From a checkpoint of a small transformer trained on Wikipedia: value embeddings.
Each number is 50 + 12 x the weight over its row's rms, rounded and kept within 0 to 99. Layers, rows and columns count from 0. The size before them is the row's rms in percent of the matrix's.

# down: layer 7 MLP down (transposed), 896x224, rms 0.093, rows 268-327, columns 168-223
# up: layer 7 MLP up, 896x224, rms 0.101, rows 269-328, columns 168-223
down268 095:38 39 42 58 67 32 41 46 64 46 64 37 54 32 51 48 58 49 49 43 50 51 63 52 54 51 36 50 51 41 51 44 56 44 22 55 56 36 48 48 59 56 46 58 66 52 56 49 46 34 42 32 74 33 60 52
up269 084:45 61 63 33 33 54 44 51 51 54 30 26 57 57 64 26 43 53 41 28 26 44 55 59 42 36 40 53 49 49 44 58 68 61 57 55 54 38 63 73 57 63 52 58 56 43 42 32 44 42 44 60 63 55 50 66
down269 099:30 45 42 33 57 82 38 56 84 19 56 48 62 50 55 20 57 29 39 51 58 53 47 62 55 67 62 28 46 46 53 35 63 55 65 76 36 42 38 61 36 61 41 50 47 31 34 53 45 49 58 47 44 48 45 56
up270 099:38 75 60 62 45 49 31 62 81 37 35 27 56 36 60 46 59 42 53 49 39 71 45 67 53 43 56 53 51 43 39 36 51 66 38 39 50 45 53 67 60 58 37 31 32 72 47 69 42 33 54 36 36 76 44 41
down270 096:48 33 50 51 41 56 55 44 30 42 58 59 36 68 45 38 54 57 52 51 51 19 50 53 49 49 59 24 54 46 61 57 47 41 88 61 36 62 54 47 42 34 40 48 61 50 67 30 41 47 38 48 57 52 61 53
up271 110:52 36 34 28 53 45 75 45 66 39 49 49 39 40 60 40 49 53 32 55 40 54 47 35 54 46 56 70 43 45 52 55 43 77 50 45 55 47 28 41 34 26 37 66 56 38 49 56 67 33 65 41 55 58 57 54
down271 106:64 58 59 62 53 54 55 47 54 31 41 46 41 72 37 59 54 42 60 69 67 29 60 51 37 40 62 36 49 46 55 53 53 43 82 62 38 50 45 49 60 58 55 47 51 39 52 62 48 54 45 42 62 61 36 30
up272 113:63 44 69 48 37 31 63 64 57 53 37 41 44 49 43 53 60 60 85 60 67 37 66 53 49 32 60 52 55 54 41 62 35 60 59 61 66 52 42 70 57 41 54 43 41 57 36 40 48 38 57 68 47 42 85 48
down272 109:52 66 39 42 34 40 57 39 51 50 54 72 35 70 55 73 33 42 65 41 49 71 42 50 65 58 57 73 55 45 51 44 44 54 56 55 48 46 48 69 56 61 42 65 41 46 45 67 43 66 38 78 44 53 51 70
up273 087:46 44 43 42 36 61 33 50 61 51 35 46 54 46 37 62 52 44 81 47 43 48 49 34 48 31 33 45 56 76 52 59 40 47 70 45 32 61 47 45 55 61 50 36 62 42 48 80 49 64 45 70 33 60 53 32
down273 093:54 57 59 69 52 43 41 41 72 37 60 70 29 63 45 51 42 39 43 57 70 53 64 58 63 50 68 59 50 62 28 50 53 42 81 54 49 39 52 40 56 46 32 77 17 43 30 39 38 35 31 52 46 64 43 54
up274 089:67 42 49 40 57 46 56 53 50 71 36 60 37 50 48 65 28 64 45 66 61 32 37 41 50 36 32 48 34 38 40 37 33 54 58 62 51 35 28 53 70 55 49 51 63 60 23 43 41 40 58 67 50 33 53 74
down274 095:37 34 67 70 63 53 37 63 58 58 55 45 72 44 65 44 59 52 42 47 53 62 47 51 55 44 38 33 64 55 63 61 38 47 56 54 64 47 53 22 50 61 54 31 30 39 51 47 66 72 51 79 68 32 38 46
up275 095:73 73 62 49 56 38 47 57 56 48 31 47 40 54 47 57 37 23 28 55 70 31 34 37 53 34 79 69 52 53 47 56 47 49 63 52 49 31 30 59 61 56 53 27 42 49 71 46 47 55 41 48 39 38 53 83
down275 098:54 45 56 52 67 57 47 55 48 43 62 40 52 29 67 19 64 44 46 47 62 49 49 44 44 47 50 45 65 57 55 65 46 31 46 47 62 52 65 34 42 38 38 87 47 62 48 47 20 45 38 63 39 26 65 36
up276 098:47 41 46 41 35 51 63 49 57 56 53 42 50 48 42 44 28 35 33 41 56 76 51 46 50 26 38 43 33 55 53 48 37 48 50 51 55 54 39 40 36 63 20 46 36 38 38 66 63 56 32 47 37 35 37 58
down276 102:42 46 38 46 70 15 37 49 56 51 27 68 40 60 52 41 61 33 74 48 56 58 59 52 49 69 70 45 72 51 57 48 36 61 34 23 45 56 66 57 36 47 49 51 50 47 41 51 54 64 63 49 44 38 47 39
up277 102:76 42 66 37 62 53 63 64 50 34 52 40 51 32 45 38 73 61 46 58 40 66 45 43 53 26 61 64 35 39 64 59 56 30 50 59 51 46 20 40 50 38 42 66 51 63 45 43 70 48 23 51 50 72 38 40
down277 100:32 56 51 65 48 38 46 44 50 60 71 62 68 30 43 33 62 48 38 43 57 41 45 68 73 53 47 55 45 51 55 52 45 43 46 36 62 62 57 58 44 67 54 53 40 73 54 38 48 14 45 57 33 37 62 62
up278 097:44 47 59 66 58 56 47 52 51 54 63 44 56 56 44 56 36 63 59 49 73 69 59 57 40 59 57 29 39 63 36 54 45 73 48 59 37 41 54 40 76 49 45 36 57 52 32 72 43 28 63 65 45 41 46 56
down278 097:46 25 57 40 39 59 37 45 39 65 45 45 52 48 45 43 60 53 55 44 54 59 54 50 36 59 33 50 44 40 13 29 40 39 36 62 45 54 69 39 72 45 46 61 53 31 75 33 61 58 47 69 61 53 64 43
up279 091:48 72 47 32 62 38 68 59 53 38 68 57 41 40 66 63 25 49 79 54 48 66 38 40 64 64 74 48 37 52 39 36 47 60 57 65 75 49 54 69 41 51 72 62 46 44 59 57 37 60 41 42 68 52 53 71
down279 098:49 61 49 39 58 68 34 45 38 56 49 38 53 34 65 55 62 39 55 36 54 66 59 51 66 44 60 40 63 49 64 55 46 57 32 23 67 56 67 45 59 76 60 58 48 50 67 19 41 26 40 34 72 45 43 60
up280 090:55 73 37 38 40 51 32 62 51 39 27 44 58 75 46 33 71 47 55 55 73 38 54 61 45 18 59 60 55 47 49 54 37 73 54 56 56 50 51 41 59 53 53 41 42 41 60 45 50 42 54 34 31 43 49 36
down280 096:46 56 37 63 45 57 45 61 43 64 65 44 49 66 51 33 65 50 55 50 55 39 57 56 40 43 59 69 38 47 48 72 76 48 29 45 62 43 43 43 53 77 55 57 61 63 39 36 51 38 52 42 55 31 53 41
up281 112:30 39 55 71 77 49 53 64 36 60 54 38 52 51 37 34 53 51 55 53 52 53 70 47 39 68 31 46 28 53 29 52 52 43 49 49 29 45 41 57 63 22 31 68 68 60 42 71 20 41 48 50 44 47 34 42
down281 086:70 46 48 45 55 55 59 45 64 54 60 51 43 59 32 45 74 54 43 41 49 75 40 62 40 46 42 45 47 39 45 42 42 43 16 64 42 49 56 38 62 45 37 59 38 34 58 30 48 29 56 67 53 56 57 63
up282 077:76 41 48 60 39 57 58 62 62 53 43 52 70 56 49 32 51 30 49 51 23 34 48 35 53 32 44 45 49 54 55 50 54 49 60 42 58 64 36 32 50 54 53 54 57 45 49 53 62 65 36 49 39 29 40 42
down282 090:55 62 52 30 50 45 51 37 50 51 39 56 53 30 46 61 30 19 67 52 53 60 60 55 64 37 50 43 66 49 53 60 60 62 35 45 68 43 46 44 49 55 56 44 58 46 14 37 52 45 58 42 49 66 59 73
up283 096:51 52 51 66 40 42 59 81 57 55 61 51 45 58 42 51 51 66 52 75 60 41 34 46 37 62 55 80 42 65 69 48 49 40 48 39 48 49 44 48 50 38 36 74 59 56 79 47 63 31 66 49 57 54 52 49
down283 103:38 63 59 43 47 63 42 46 37 55 36 37 46 52 44 59 28 50 62 48 38 52 43 35 33 66 59 44 55 45 38 62 61 45 39 36 54 46 51 36 44 34 47 54 42 70 29 70 46 32 53 69 63 80 53 72
up284 109:72 47 58 56 50 37 69 50 60 38 55 18 43 36 32 47 34 63 71 35 65 68 39 44 36 64 60 38 17 50 32 69 64 52 53 44 48 37 56 58 35 58 46 28 34 64 52 47 34 40 63 30 49 48 45 57
down284 101:43 62 64 70 56 80 45 38 49 78 43 66 43 73 49 49 41 32 46 38 43 46 80 42 59 67 72 82 73 59 48 52 32 72 46 53 54 58 52 46 47 61 57 57 63 54 43 54 52 70 48 56 59 54 25 56
up285 104:78 66 58 27 35 46 76 49 70 43 48 32 63 70 42 58 43 32 58 41 64 52 39 49 32 55 55 46 57 57 47 48 41 53 60 39 54 35 49 54 41 67 45 46 65 42 42 35 82 58 64 61 67 71 47 40
down285 103:43 28 56 69 27 55 60 53 52 50 48 45 32 45 65 54 51 47 51 68 41 67 26 76 53 57 49 41 48 46 18 30 46 24 52 39 48 51 44 43 61 52 41 49 33 61 36 57 73 41 31 51 51 54 39 56
up286 086:66 62 52 60 43 53 73 38 61 63 36 32 56 52 53 46 27 33 40 36 48 27 67 18 45 14 66 58 43 69 67 23 65 50 44 63 37 41 41 73 59 60 42 20 40 64 40 44 47 45 44 39 54 34 43 42
down286 098:56 55 50 60 60 50 50 47 40 37 44 64 53 54 74 40 58 59 40 54 47 46 68 33 56 55 46 53 68 52 33 68 37 37 24 49 41 47 50 46 60 57 39 46 49 64 69 50 64 31 44 49 43 53 37 49
up287 103:92 54 49 47 43 58 62 63 47 48 48 47 42 48 45 53 43 81 76 43 50 61 61 24 49 52 77 60 34 44 54 49 58 30 65 63 61 43 50 54 44 38 33 50 69 62 34 51 57 54 44 64 40 41 37 60
down287 098:71 68 70 60 43 59 66 65 50 44 70 44 40 26 41 52 75 63 55 55 42 57 54 67 56 53 51 59 35 52 42 36 43 20 78 44 64 48 57 57 32 54 37 30 52 42 36 54 44 47 37 44 50 65 74 53
up288 106:63 65 64 56 60 63 61 47 55 36 49 50 33 59 37 46 60 45 67 24 53 63 60 45 52 57 65 73 62 64 65 41 44 43 43 63 45 35 54 46 30 46 70 45 39 35 45 69 67 75 44 37 52 69 55 43
down288 108:44 40 47 50 46 53 53 35 43 35 25 35 56 48 48 44 45 39 59 44 66 58 36 68 63 55 74 75 43 41 66 59 47 65 52 46 26 64 46 56 33 54 52 44 45 64 47 44 50 32 56 36 29 58 65 69
up289 117:46 52 69 53 38 49 57 46 47 49 35 44 58 55 47 41 36 55 59 29 34 47 36 54 40 55 39 33 30 68 61 44 40 44 56 58 65 49 37 68 71 39 74 30 44 44 50 41 42 45 44 69 43 48 40 51
down289 102:46 53 43 41 25 71 56 53 48 58 59 41 36 61 49 61 59 48 40 38 69 46 43 45 42 78 70 68 66 60 64 48 40 62 30 52 51 58 43 49 80 51 33 29 37 60 53 43 57 23 53 52 54 45 39 34
up290 107:59 61 39 39 45 39 37 69 61 67 35 53 71 52 43 54 26 43 47 54 57 45 56 68 46 64 52 50 54 43 48 64 44 56 55 42 56 42 64 45 31 71 51 69 62 34 58 52 56 42 41 51 62 67 46 58
down290 105:42 48 64 59 68 53 67 40 45 37 53 24 60 49 48 50 59 48 46 45 42 37 47 45 52 41 59 63 61 57 52 31 47 34 48 32 65 55 59 42 46 11 52 52 58 43 62 33 73 43 69 27 68 47 56 39
up291 101:56 37 67 57 38 36 44 53 77 57 33 60 32 53 68 55 42 33 44 62 59 38 60 37 41 37 49 38 58 35 40 42 34 43 39 63 43 46 38 29 46 73 51 47 59 50 56 66 47 38 50 56 46 56 68 38
down291 098:57 41 51 60 68 43 59 52 49 34 43 70 71 56 46 52 37 56 39 66 79 56 42 60 38 47 46 60 54 48 53 56 71 64 83 72 40 54 59 55 39 43 70 26 40 36 56 30 59 44 50 78 46 48 42 42
up292 099:57 41 42 50 44 25 55 48 49 62 36 58 36 72 46 54 56 45 59 41 41 36 46 27 47 63 44 67 41 56 18 33 34 72 36 44 44 50 57 44 29 55 58 70 48 69 45 69 55 59 50 56 46 47 38 54
down292 103:56 35 41 33 48 54 46 55 38 80 61 56 53 30 71 55 40 53 58 48 36 56 48 49 50 56 36 35 24 39 55 53 32 55 65 60 54 43 41 50 65 53 45 45 40 54 79 21 33 41 40 50 34 35 58 59
up293 108:50 45 46 53 44 34 35 66 61 31 52 46 42 64 64 55 34 47 58 48 76 58 47 65 46 66 35 36 58 57 34 56 39 44 62 20 44 51 29 49 52 61 46 47 63 58 42 61 64 59 38 59 70 43 56 61
down293 104:35 38 64 46 30 45 68 52 58 55 42 36 44 50 24 51 66 59 71 57 53 58 36 50 56 48 39 50 64 39 38 46 42 75 55 61 47 49 63 38 39 41 54 49 52 62 62 48 61 38 56 42 33 58 48 49
up294 096:55 63 34 36 51 32 43 63 31 36 43 51 46 59 27 41 60 50 45 59 39 49 53 46 43 54 52 45 53 49 52 73 44 60 40 43 45 46 64 71 35 40 54 64 27 46 43 54 40 33 56 29 45 67 41 46
down294 105:51 43 60 55 45 44 38 57 52 52 51 51 44 69 57 31 55 28 85 38 56 49 46 57 63 42 35 56 53 61 63 76 34 48 28 38 73 54 40 61 60 60 57 64 59 55 25 28 52 47 53 62 48 45 76 29
up295 108:62 27 52 43 45 47 44 63 47 49 31 39 46 56 49 40 58 51 61 48 48 31 54 47 36 43 40 31 32 59 48 41 46 65 50 45 48 70 46 67 29 30 72 21 58 40 59 35 61 43 45 52 58 43 56 35
down295 095:55 46 63 44 32 51 63 34 51 52 40 68 57 58 64 61 56 35 29 52 31 44 47 50 64 69 35 45 21 59 73 42 67 48 50 51 58 56 46 35 58 41 50 54 64 40 50 41 55 56 48 41 57 43 45 53
up296 103:45 65 62 80 49 49 49 37 51 67 40 21 48 58 43 49 40 67 54 45 69 68 37 29 57 49 50 43 47 35 50 56 45 43 46 48 65 50 47 50 56 41 49 55 50 42 42 70 51 37 66 40 43 35 35 52
down296 092:27 72 59 61 67 63 61 54 47 52 50 54 43 54 39 48 60 54 29 61 58 51 46 52 62 61 49 47 49 69 40 53 60 65 15 35 64 48 53 40 59 46 71 52 47 50 50 51 62 55 54 47 41 45 43 42
up297 083:76 58 59 80 45 62 60 43 23 44 60 44 63 52 39 38 73 59 73 44 47 53 56 27 62 53 59 33 43 50 56 54 32 60 65 53 25 69 44 30 47 53 54 59 57 48 63 51 41 50 50 51 46 31 38 34
down297 094:39 60 53 35 56 33 45 57 71 44 37 62 34 63 67 58 38 29 51 78 41 62 40 58 56 42 37 73 35 31 31 39 55 57 28 46 51 32 23 57 44 63 40 27 39 56 34 60 63 50 61 39 30 61 51 49
up298 092:58 58 44 48 38 30 44 52 39 41 39 59 30 62 43 47 20 66 55 43 51 42 65 39 38 39 50 61 49 70 45 58 46 62 57 82 60 45 45 62 37 33 67 44 50 41 34 41 55 40 43 45 50 38 32 47
down298 098:42 63 28 55 74 55 42 49 47 44 62 36 42 66 35 43 46 50 56 59 56 50 62 50 41 48 71 54 39 60 27 42 35 66 38 49 47 62 67 41 65 54 44 56 31 46 34 54 40 65 35 54 57 56 73 51
up299 102:56 53 65 42 74 52 50 60 25 38 49 31 40 67 42 70 69 37 64 43 69 41 25 25 47 25 38 40 57 52 56 62 54 28 60 43 53 40 33 51 36 42 47 43 64 49 49 48 51 35 52 24 53 62 36 51
down299 102:51 49 76 47 40 70 73 50 38 50 63 26 56 43 45 52 60 52 34 34 66 45 78 63 66 59 43 53 52 56 58 48 57 43 59 56 53 48 60 35 57 66 50 66 41 64 49 44 31 64 41 65 64 43 51 49
up300 090:50 43 36 63 42 53 68 45 67 58 51 54 68 35 49 33 63 60 44 33 33 46 22 23 41 12 46 37 51 41 79 52 46 46 55 60 43 50 43 74 45 74 31 63 63 43 48 69 61 44 65 41 35 45 52 64
down300 098:36 58 65 54 50 45 60 39 36 61 64 43 35 64 51 56 52 41 62 65 60 63 45 40 52 44 47 55 60 35 48 51 31 70 56 52 41 50 47 50 38 59 45 27 55 56 45 63 48 58 79 39 37 75 58 62
up301 101:58 65 31 38 60 58 34 55 46 43 45 42 36 52 52 56 44 50 63 64 52 68 63 55 40 64 61 65 54 32 45 37 57 79 53 38 54 27 33 44 59 42 52 47 48 38 50 57 58 31 37 59 53 47 53 62
down301 099:50 50 65 55 69 34 40 53 47 46 34 48 58 40 45 49 77 59 83 46 55 34 67 36 70 62 67 35 38 48 36 74 57 55 59 68 60 33 47 65 41 32 49 49 63 48 36 28 42 51 48 53 57 45 41 56
up302 100:45 34 52 46 44 55 57 54 48 46 36 38 53 74 43 57 52 56 74 29 28 41 45 62 50 31 67 79 45 56 51 65 47 52 47 42 43 48 47 76 60 32 46 61 52 39 44 32 57 48 36 54 51 48 20 51
down302 102:31 64 45 56 58 46 66 52 51 50 66 43 41 60 75 31 64 52 53 49 47 51 73 57 65 59 42 57 42 54 71 48 69 59 55 29 73 44 52 55 51 41 36 58 31 33 48 48 29 52 32 60 40 40 41 67
up303 088:46 61 66 64 60 52 60 51 55 54 77 58 54 46 50 56 60 44 53 51 56 52 29 43 52 29 41 54 63 59 45 50 42 18 66 47 40 78 56 51 57 51 33 62 51 30 44 47 39 41 40 51 33 47 43 70
down303 105:51 50 43 27 27 54 63 64 62 55 47 51 33 60 51 39 25 26 48 50 42 69 46 62 30 53 56 71 60 43 47 50 49 54 59 61 64 37 34 52 54 49 45 49 59 54 32 37 48 39 59 32 36 64 65 66
up304 120:63 51 30 56 60 62 59 52 56 27 61 62 54 35 47 40 47 48 57 46 45 55 42 50 66 62 59 40 55 45 64 53 54 61 62 50 57 59 69 68 40 41 26 58 36 49 43 46 38 65 47 42 33 35 46 57
down304 110:63 46 52 53 50 50 61 43 54 30 63 70 38 39 63 57 46 64 46 27 43 54 53 47 63 74 51 36 52 53 45 37 39 34 53 37 69 48 64 40 40 36 38 48 35 28 86 45 55 54 51 47 49 54 34 42
up305 086:71 27 58 44 41 67 54 54 66 45 36 58 35 69 51 29 56 53 34 46 45 75 53 48 45 29 60 55 50 54 46 61 27 51 46 30 64 58 45 46 54 53 32 57 38 69 41 56 67 38 35 49 44 39 61 50
down305 099:42 59 21 31 59 48 56 43 58 42 36 53 37 58 25 82 48 50 54 58 37 52 57 48 64 42 51 46 68 51 58 67 67 29 34 84 59 54 55 48 49 53 40 25 55 49 24 64 75 50 40 38 46 51 52 57
up306 090:48 52 55 48 50 37 72 56 43 71 45 32 40 40 57 60 61 64 44 72 44 42 83 59 42 41 43 20 44 54 52 50 45 39 38 56 33 48 53 61 46 43 33 73 61 58 40 72 37 37 76 36 25 48 55 39
down306 097:40 33 52 50 61 55 48 54 67 64 59 54 39 28 81 41 57 67 40 38 37 64 65 62 48 40 40 40 71 42 61 63 54 60 25 52 61 42 75 27 37 59 55 40 55 66 63 48 25 52 51 81 29 54 56 40
up307 088:43 72 34 41 71 50 50 46 57 63 64 74 31 72 18 58 44 56 71 33 62 55 31 74 54 38 68 57 34 37 69 54 35 54 40 56 48 48 64 61 48 42 35 65 37 49 47 48 43 52 58 29 47 55 44 58
down307 093:46 51 33 35 59 60 33 57 52 74 52 51 45 69 68 40 32 60 65 48 52 60 53 61 71 58 46 52 50 62 51 55 43 68 29 43 59 59 64 31 40 47 60 59 41 56 71 34 55 54 42 41 39 23 50 28
up308 086:57 71 60 60 37 66 65 60 53 60 81 52 71 67 58 56 25 64 51 32 59 56 51 43 50 29 49 34 31 50 71 56 32 47 50 25 59 28 53 63 58 31 42 52 40 70 60 50 61 50 45 66 61 58 64 50
down308 094:25 48 48 32 43 45 43 44 64 71 51 59 50 36 63 67 45 37 58 41 43 57 44 61 77 58 47 49 55 20 42 50 53 51 27 75 52 51 19 50 54 36 51 45 58 57 39 35 58 53 44 39 47 69 37 58
up309 108:59 46 51 50 30 51 73 41 49 38 54 42 54 47 50 48 52 40 46 49 39 42 56 59 36 58 42 48 52 67 39 29 37 46 47 28 46 38 51 55 59 50 25 34 43 39 50 56 53 50 31 55 53 69 48 45
down309 103:58 50 47 53 37 40 52 37 78 43 47 66 55 46 64 46 52 53 34 47 52 41 54 52 33 50 35 42 75 53 65 68 49 68 54 59 45 71 37 61 67 60 36 43 56 38 65 46 52 55 54 68 46 47 58 28
up310 098:55 64 29 43 60 39 53 71 66 47 28 56 23 47 34 43 47 43 54 50 46 38 36 47 51 57 62 66 58 42 38 46 48 37 67 65 47 46 45 45 38 31 46 49 47 41 42 38 68 50 47 35 35 42 73 58
down310 099:46 55 54 42 70 64 58 29 43 38 67 50 50 51 57 45 44 53 68 41 46 61 59 53 66 61 43 62 58 61 37 39 60 27 53 65 58 65 72 35 38 60 39 66 47 44 61 69 68 69 59 63 50 52 30 48
up311 094:48 46 54 61 44 65 55 46 42 52 33 41 58 46 52 45 63 24 37 36 51 56 61 62 36 47 39 60 56 50 69 49 44 31 51 45 41 45 63 45 53 59 29 54 45 73 40 43 43 34 43 52 35 58 33 32
down311 095:41 45 56 67 56 47 45 43 39 60 64 48 51 48 58 40 64 62 65 41 44 56 39 55 49 45 26 44 54 49 41 73 47 39 40 56 40 45 83 46 44 65 46 68 38 78 64 50 55 72 34 55 74 48 61 54
up312 090:48 37 37 68 39 61 60 38 52 66 45 49 65 29 37 29 55 50 62 44 49 54 44 26 45 63 48 51 34 61 35 58 46 36 57 68 32 41 47 39 35 39 53 65 63 37 37 75 41 40 51 37 44 42 53 38
down312 094:43 42 48 32 50 40 41 38 51 43 66 59 48 55 51 60 49 40 57 55 56 50 33 45 57 46 58 76 62 42 43 47 64 41 50 58 38 60 30 36 43 40 57 39 55 64 35 31 46 58 56 38 57 63 45 57
up313 101:41 26 65 63 65 49 61 66 39 30 65 41 31 60 44 37 56 75 51 33 42 69 46 38 44 58 39 56 53 63 18 46 69 49 50 44 46 48 62 73 46 42 51 55 38 67 57 42 45 54 50 60 45 73 42 62
down313 099:50 46 36 42 64 57 29 49 48 42 68 41 47 62 50 44 46 41 46 35 48 53 61 41 64 53 63 50 46 55 38 75 46 40 29 31 55 52 63 20 40 56 49 45 39 45 47 51 52 46 40 77 55 58 35 37
up314 084:47 46 76 70 36 53 80 44 53 54 54 60 41 68 51 53 29 50 58 37 48 52 60 42 59 64 40 43 35 50 65 56 34 55 44 41 37 69 56 58 69 44 41 49 45 69 60 55 52 45 37 62 42 46 60 56
down314 098:36 45 48 32 41 43 49 19 64 61 51 42 43 55 31 64 33 46 43 50 57 51 55 50 68 64 54 62 59 45 47 42 48 42 43 56 50 30 28 34 44 49 52 42 41 68 25 41 61 36 58 42 41 63 50 57
up315 121:63 68 45 60 20 56 48 61 45 61 41 40 38 46 43 41 42 40 44 69 48 51 39 44 38 48 50 62 44 53 55 42 39 61 55 45 46 40 27 57 44 42 35 35 69 52 45 47 61 60 55 62 46 43 39 54
down315 112:59 55 54 35 69 61 48 48 42 65 44 33 41 58 48 52 35 53 43 32 64 56 51 46 54 51 43 48 28 34 48 49 54 61 37 45 57 26 56 48 56 39 42 57 38 49 54 64 58 45 31 49 48 50 56 42
up316 091:60 60 46 44 61 36 75 49 53 42 54 31 45 27 61 67 42 36 32 53 39 20 71 43 35 51 65 40 46 63 45 56 64 31 41 41 55 48 54 63 50 60 43 42 58 62 59 44 36 36 75 34 56 53 47 42
down316 096:38 53 51 53 68 68 47 50 48 56 59 59 44 39 46 38 44 43 56 55 42 34 56 50 51 69 15 42 50 50 68 63 58 40 43 31 47 58 62 39 31 49 49 45 34 46 53 60 21 53 27 67 54 42 33 50
up317 108:50 57 51 47 43 58 62 49 41 33 51 35 28 45 50 63 50 49 70 50 65 42 27 57 53 44 48 63 41 37 42 56 62 27 51 69 37 54 34 56 39 38 31 53 53 45 52 37 77 47 77 33 44 50 45 54
down317 102:68 78 41 44 40 49 58 38 23 54 50 42 39 41 72 50 58 62 67 40 47 38 44 58 26 60 65 64 47 41 39 54 48 53 50 33 48 51 53 61 57 55 50 65 49 32 34 37 62 58 84 56 44 37 49 54
up318 100:60 47 34 40 47 37 63 40 57 65 35 45 49 42 66 66 26 35 50 56 33 42 46 52 37 32 60 51 45 45 62 56 30 59 60 69 52 46 45 49 64 58 54 44 48 44 46 66 55 45 38 64 65 35 44 51
down318 098:46 69 33 67 54 64 42 65 55 45 45 46 26 66 45 76 31 61 55 48 44 50 59 35 53 56 63 58 60 57 60 70 46 52 42 44 66 50 40 21 51 59 50 62 45 57 26 56 16 65 40 49 41 47 66 47
up319 090:54 37 61 40 55 42 55 60 43 54 62 38 46 39 40 50 42 49 71 39 63 48 46 44 40 47 57 59 51 49 43 45 67 35 70 42 38 68 23 53 39 38 70 54 29 50 59 60 42 36 57 40 55 75 53 44
down319 096:32 48 43 40 42 62 62 24 46 50 50 40 49 55 25 40 58 48 54 53 42 28 76 59 50 47 49 39 51 72 58 48 71 81 25 40 55 41 49 37 39 51 27 59 38 38 47 43 63 54 38 57 46 57 37 65
up320 084:65 57 42 69 60 63 51 58 16 52 56 39 35 66 56 59 59 68 61 44 61 55 52 40 49 80 43 54 27 40 24 50 61 12 52 61 49 49 68 43 62 42 61 37 66 54 65 58 43 57 56 45 43 51 59 38
down320 092:37 38 37 37 34 52 67 45 41 29 58 53 44 34 54 55 33 43 32 47 56 48 59 22 55 49 33 61 67 48 48 50 46 50 48 74 47 51 46 68 51 44 48 33 54 41 53 76 52 58 56 51 56 52 79 48
up321 116:28 54 46 66 58 34 62 32 61 27 41 38 50 53 41 44 51 29 54 47 46 32 58 42 51 52 29 64 45 39 46 48 43 62 49 18 51 46 40 64 65 50 56 25 53 67 28 29 72 45 53 63 59 30 56 41
down321 111:49 58 37 44 50 33 56 60 51 56 62 50 59 65 65 40 56 71 34 41 41 74 62 59 60 72 72 64 41 50 49 37 59 45 40 50 37 48 27 65 60 41 41 47 45 72 65 57 39 65 38 37 48 43 41 52
up322 115:31 46 54 58 66 42 60 53 46 34 49 55 57 51 54 41 47 65 57 40 57 67 63 62 53 56 32 77 33 47 45 56 37 48 73 33 45 48 42 39 41 64 45 17 36 67 41 59 62 51 76 28 24 59 58 72
down322 107:44 39 56 50 40 49 68 45 39 61 44 41 53 49 58 55 62 47 74 47 33 39 60 60 37 40 55 48 36 53 66 60 30 59 50 49 22 73 36 46 39 66 42 42 54 52 37 36 60 66 64 53 99 42 57 46
up323 104:67 60 59 54 56 42 58 69 53 46 37 38 40 61 49 68 32 56 49 36 49 46 62 43 30 45 64 63 29 70 43 44 51 49 61 52 41 61 42 63 61 41 59 56 54 58 41 59 71 38 52 31 42 64 68 72
down323 114:68 54 62 59 49 46 66 55 48 53 55 31 31 62 44 63 52 62 55 39 45 43 52 42 36 44 74 63 34 65 32 36 40 36 70 47 45 56 42 67 51 45 50 46 40 47 38 64 63 37 56 37 39 57 65 67
up324 114:47 36 40 46 80 50 60 46 59 42 75 48 65 39 66 50 54 71 55 33 49 47 76 53 14 35 50 42 45 55 50 33 41 50 70 54 57 48 44 45 53 55 46 54 46 67 35 25 58 44 48 45 54 51 58 48
down324 107:40 36 43 43 51 37 60 46 59 48 71 67 55 40 38 51 53 49 61 45 38 51 32 51 60 51 58 65 47 46 62 37 36 58 57 37 51 46 31 50 66 45 51 39 64 50 39 33 18 32 58 65 64 59 37 45
up325 107:59 57 46 57 66 53 54 50 51 63 48 54 56 34 56 51 55 44 50 37 44 49 50 56 51 50 56 73 34 64 38 64 49 51 47 49 53 42 54 57 26 45 45 51 31 60 42 49 40 56 37 66 55 52 27 53
down325 104:68 42 45 45 51 34 66 43 47 57 47 54 41 55 49 65 65 58 42 68 60 53 66 53 65 73 65 62 38 65 63 38 40 61 11 61 48 19 64 21 47 61 34 63 42 38 69 67 59 57 38 53 58 46 59 45
up326 115:63 80 59 50 71 69 49 73 55 55 19 58 38 55 48 70 52 41 46 44 64 75 62 36 41 41 71 48 33 60 54 57 52 60 49 65 28 52 54 65 45 43 39 41 41 70 43 62 41 47 48 42 37 16 70 44
down326 111:53 55 39 31 60 53 55 59 64 63 49 38 35 60 48 40 50 48 61 52 48 75 44 61 70 46 71 68 42 55 42 45 39 60 54 32 42 65 42 43 50 39 41 56 32 51 38 49 22 73 63 39 80 55 46 30
up327 099:28 39 44 34 48 60 54 36 45 53 34 51 43 48 58 64 33 55 65 63 30 62 47 44 50 43 31 64 52 62 39 45 75 26 56 46 56 55 37 53 67 32 46 62 42 41 62 64 50 44 52 47 41 50 40 56
down327 100:48 49 22 81 51 35 38 58 69 69 62 51 43 66 60 41 49 70 47 68 42 56 74 51 75 47 62 47 47 50 42 53 64 64 30 65 50 44 42 36 41 51 42 68 50 49 33 50 66 38 45 56 56 45 45 51
up328 111:50 38 47 61 59 36 45 54 53 59 70 41 53 59 46 69 42 49 50 27 60 54 26 67 40 51 68 31 58 60 47 43 73 58 42 33 19 60 48 55 48 33 58 47 57 68 33 40 34 57 34 51 37 56 67 57